Weights of a small GPT-style language model, trained from scratch on English Wikipedia.
Size: 15 layers, width 64, 2 heads of 32, MLP 256 GELU, vocabulary 2048, 0.898M parameters.
Architecture: LayerNorm before each block, learned positions, biases on query, key and value, tied embeddings.
Each number is 500 + 40 x the weight over its row's rms, rounded and kept within 0 to 999. Layers, rows and columns count from 0. Numbers have three digits each. The size before them is the row's rms in percent of the matrix's.

# layer 4 attention key, 64x64, rms 0.177, rows 0-63, columns 0-63
100:487403490593512467541493518446509482489546547534556555422434480518530563536517525509534477511469451507542481489554492447540479512403462526524499498472487535479497527529533445399478519495486485
104:503553485577468501524594542504531532528507483473488515505528489468493462501503485575516463478458387427435499497478457454440546551556478453493521490507505527532535498533439515487469587527456446
095:507507481486498566544462502496510495494499521455524457541450418503514522510468562545434506533441528526514552457535460405527524491447504473517493504506502500564397552415482495537598499476526471
113:493482568460543509581481539546544544515426444456518520504505478569474473493502487473483513545504533499481447498492500553416459418520540532513464535509513507562522502479555499484467459369477474
094:486426535498487479461434479523439478535506596486519534445537560422599488528455475454495468469527496511568493546451569493488543503543435462491525496505515464513491472440506466555472520542513537
100:476462490444492572492454469552495561527510504541495523467442481528565537543504525488526502511457512496558503476382498503462463461469454476553484604530478481532521467516542517457441488502397493
106:491454510494471532496475492481473521476540602548465447516523562438483487524431514552569551498496465510447474480424562547537524471506462512423502544516486493432531500479512437513433530537538434
115:436456418446555542521435486523426509491548532534501452503497445535489501563486535479495565417466497483480497513536493515541468500480558530432498488512536450502533568487552482490579509482447569
106:451512557457487465548470526563554524478501498426526531514506475520466515589444448531489504539505485498541523457513521471437469439472600540454501533494500469496504489588497540390531464491516480
102:496509456514464504549379525551479528487426500503597524461549516564489448496508514459490523589492475520438537543569480481466523500538523415487514539487531475486502479502478504444433453519496482
107:492503439512475479531524492473478461467491546491509499486528489486498503485536544516439494512479394521463465584524436479409533538537549474465508502493526478576471628485491491512496575518560443
101:526582550576500450548497518441539513494500441500445513555566537571455494411485468568543511530501531492519527485463419513534494466434448525512545478446500510459504538489472496537540526503469448
104:515486543466512605500447490489554556498503485467495517468497500490442499532456543515535443520472470595424466571521510549449498478525425498516500411523512519445496474518538555472557443538521469
094:457539502554515500533558559500477562481500499490510507422567469467481577558461484524479423506460482460496481444466478441438473558500562522427514463552457576542468456504526480513485547519509460
089:498452511494526543557528479504478455476483466529496444552437475575634479479431462489572468503414534484545521537513573462531483475458584478523473502534506475467511507450489494545503513504484501
111:497484473544410529489454527473451509477529560520513527486436529440458568479542505437509456495544554483500515579439538484544526552517473556470553476466558522466465483498461458474428570525517536
116:507493517561482465461455481471500441464555501513493359533515538487497482483541529546510488444440533509556496471493497493523540561495536470427549547517490474441474552512469497539552599469483465
099:477451464517492514563480528562463487535548488512479473503433502479555509554505551521489565474522463440491492473583574523470499563471533445532476438513496508544496457448549429462500452533555418
119:515552449483501525482480526454540484464494549493495541518558505444475505525552519487501500486453563422460560486488437474455408493567458525499506523444540491496462570513494390534561560481534486
108:440530478499531513518505543504496471528528527413561516457471443518446598457532531518444482531445526571487490430529478516478510496536506466538474495499583441539472555514494447491458462507596499
103:419507462524531493591494526547442524499573465522513505457500494552447490502552464493459483508505508522506456511586488466482511415515511525526437523511475516561522452535479498541487422408452562
105:521496479464499635587461518564501467526512479509521490499472485472456414487564501528530465421413527553504497523531477443523486447498443513532520466473540435515538543506471534474496456488520497
104:480523407499528502526487485551502426569503487487536564494551408525461513546553466543517503447580472526476495454533545491522515486556563523495489486430482472391480561476502529492483479501520526
097:437495473488507508469544455440585524459530583526445509560516547435472475510477486463517468478475421480479500475523541484550525541491492527438486582473503532510532439573545446493524546520442460
093:468478519589510499495551488483528516498521510439456458509477542476426492519460432508546515516500623511439548513456501489531545474504557567437424481476515506512479445577451459516475501547484496
099:514526560516528465479489506463474565443457508482427470429475527519485521542605531484590483448482527519524504533528461497590516508513500505497495469458534463484477491518421471415509582468514542
110:560501576465501494504468448546487502501473482508393456548468507503509458462487575514497537440459471468493522521549530552446537468509507418501492496416481546556469525473589542559508525516478467
103:507514524543454518479509461480512470565486466423511499456582500485464490512445470518469453510513496569432578515516524542453471459585478489524511492507524579581530427520562500477502524419491469
103:538482511474465548500442534560526444481535477466469534533502494507542484482476460578493481469456471557511457501576547449501466526511574419502489505520472468444603485467459594501460489545477529
111:575432447510487516509542508517495517533480525491421491498582466480480523465486494473451436520546433493508507484447534507516547492499563548454479468436540466623464505548560474508474485532481440
102:437531473567405440515519480533521494519607476534506554474487482514563505531513495441485561498487456520518471436490497529537494536558479569466498500525484490459519448519438559437522431465505541
105:549532501488461449539562498499469523502524484456429501451516493526441468496443555494524498450488537533538520443505511470501561520498433523423495468547570509529591522530453555547524402488543478
102:543561468516455467467525468484504496518491535511502524537523508451496547513502499576539464431509505490507553479426531489526458534523540491379540491493485476445534465566483551409536518576519427
096:497455475436566476439489434508574511516447540495472478518556492562445483515504515522562448456516565601483507478499461533486562421525530534527566524551518425475498487487495483477521524453512482
109:482487517525418512465463448531545531543529483536456548483519471488472525522521480479486533505480437559438469600523463499431498574536446444569514440463548457514539481434461537546484527481481468
116:550463476433492454430427464490528498479523551523568482541526529467568464506442465548502503520540524504544488501494496553536423383503498515473527554562517526499487486544530452522530467416502507
097:560474569516455506548517461546523415527488411497568515467490510561506504479585481539438520530478480488532461569446466439499498545505536465518471540462512497545566441482461537512489479486440469
095:403465546552430537566418481541510490451555483563531483557447556551532493527512528537496552541484511495499509503554503476510424481433481448451493501566530529511500457509464489454499450477501536
097:527473504482529521544387542549512498526548459496558467536454494494497472470525555537459562496449478538463516516477493535456461415539527475466446510519524466508505507517576555453492397472539444
103:520455472595501572469508481514450552484567513471481512492493430502407491554460522540508466484489485522492518555440509463520489524453477515448533502482520517466524505486503641482576503544475462
101:515452532543479491518494509553493473454553512602458455499513559428562484451472581515490525531460475474529496522494468509495518490518496505443506536447497466450494511478534479478397624533494467
100:444459496453583516517477496539432540493421505514548555497504516553499460528508491508528490535497545558487513457643523491501463406517494492535530533548478509465500507478458480490429450510557499
095:464512534519463453448489449434440473460527572538483435492504546468458563513506543506506548523475530458485548505485483484461489610535440525465531558502499539547463442493536462520525558534511421
082:519512477543492488487520553427538517445521500484389501496494455498505472503432573478451471514422524498461517450517494518499544467482471572453498540625543536515494488492495459561573487512479478
091:510449525493470551527450587478496486521473472473535489468468481461473486494516444469557451478490451558522531570488503473557443461496460463527462498481536565441513520537483571511504412545491607
091:433529444482536493570503483545487602450537498593432503547584503528470453497532509513562495450469501490519517483522486469591463478503453511458447503496464469472525486489464507492581533482500547
094:536454422522501578538449510475480585531488544563524441503524519477490536528504506503522497488511448500465463614484457497511488558457506443494506434468507476493530475539479410530535544549471435
086:548470486471463513515467483474518452483462477478480460376519487548513521488524531490518501527459458454445505546436456568499483434475510546567537457546512580518537446516577497495542446551484541
094:484424576519453506477565437498457522476474535554530511541441549490450453566507551481424487556551512525519482496456530525516604530499464501421486458473515447436480486495500487485491544533523504
098:459469529502526546496539483500585530525495537446559485462483510494485525466500516503531451511344536574498502456501512433516532494457466562469517443486495492441553498578480516501444526463528489
106:427504511499475423522538471494443521484524500589495537508526505517420478452492414507540463536572474533506540568500527511511484472514577461462503495517491491510515457520413591551480464559501532
093:557521500496546493521460528517497527471489527556591472438477528525476595418526484544466430594483558562501514522489505481542479462433481503494459524508486488527446497555473514455494478463442436
091:466486531458522510488466470477505508409499508533554483506511478452542527475559444448493530507447513508489437506400582514535434493503554489494492569547481498511501521465584523558508538445414529
096:508531518496423468524577452482445483493511445538485505501479526522516494552499443477465567535458503474519549533518458504509502511528567506576530518488485417553598424522533552426489466479441505
089:469520495497484461487516466502466523551528532376465401510486440537476445443534485502516522524459458470480468456479469479458548478550552550479494474571509547512532496567493529583523481497498573
091:571536461590451496495477505538519441490454491463563515513503480590526505476491517483509447518462497524464491469532484539407539476480524500460500548514458521483448557493538559522458583515488399
090:520524512523514510478513433541509480468552497549501475478540476537509481494450499471439505456489584515508546464428476537498546492464500568544532500504464390529559504527564594488525478407449502
094:464566437408463536525440497553469460491479464574466447547485477539513426493552529500496514449505562462560479476604517485461486459564460498456470522495504490484522454514509522502524517487567531
089:572504496560426538419420502472536534553473526466517602415531483488519515546457471494426516516521475500529460563461429537533530513474499482508499443456488498501504542508499485472547556502453502
095:467537494411539562509523542588446548507481509509487544424483451501473501451465542497480489522559477503554436488540562547514507471470583514454444445497454480483528516475538545488494424518538534
098:546520462457533477554529509480557494523540489515499517499463464609483528560450517533496569481472496482539482431591500498469505500468555534510469474457459463513501443485568513410554450537437488
095:520494549456469483493525475519458516508503502614487485505529496567606492495532522549464557468544445479461521528497465481491526502573437459503498521503510476497575446443506504541396508509439450
097:505433528515508502449543544493465571505511547457403417488497557430467513449502525509548475509512512471564484578515482463537527477528551507490439502469520498542487427487472453555442543552531514
091:528476479446464494512417468545504526504495516407576463570486450498454471530549573515485457571510527540509505518522459467541498508542541501518481520448466470475454476515489543448604501446439491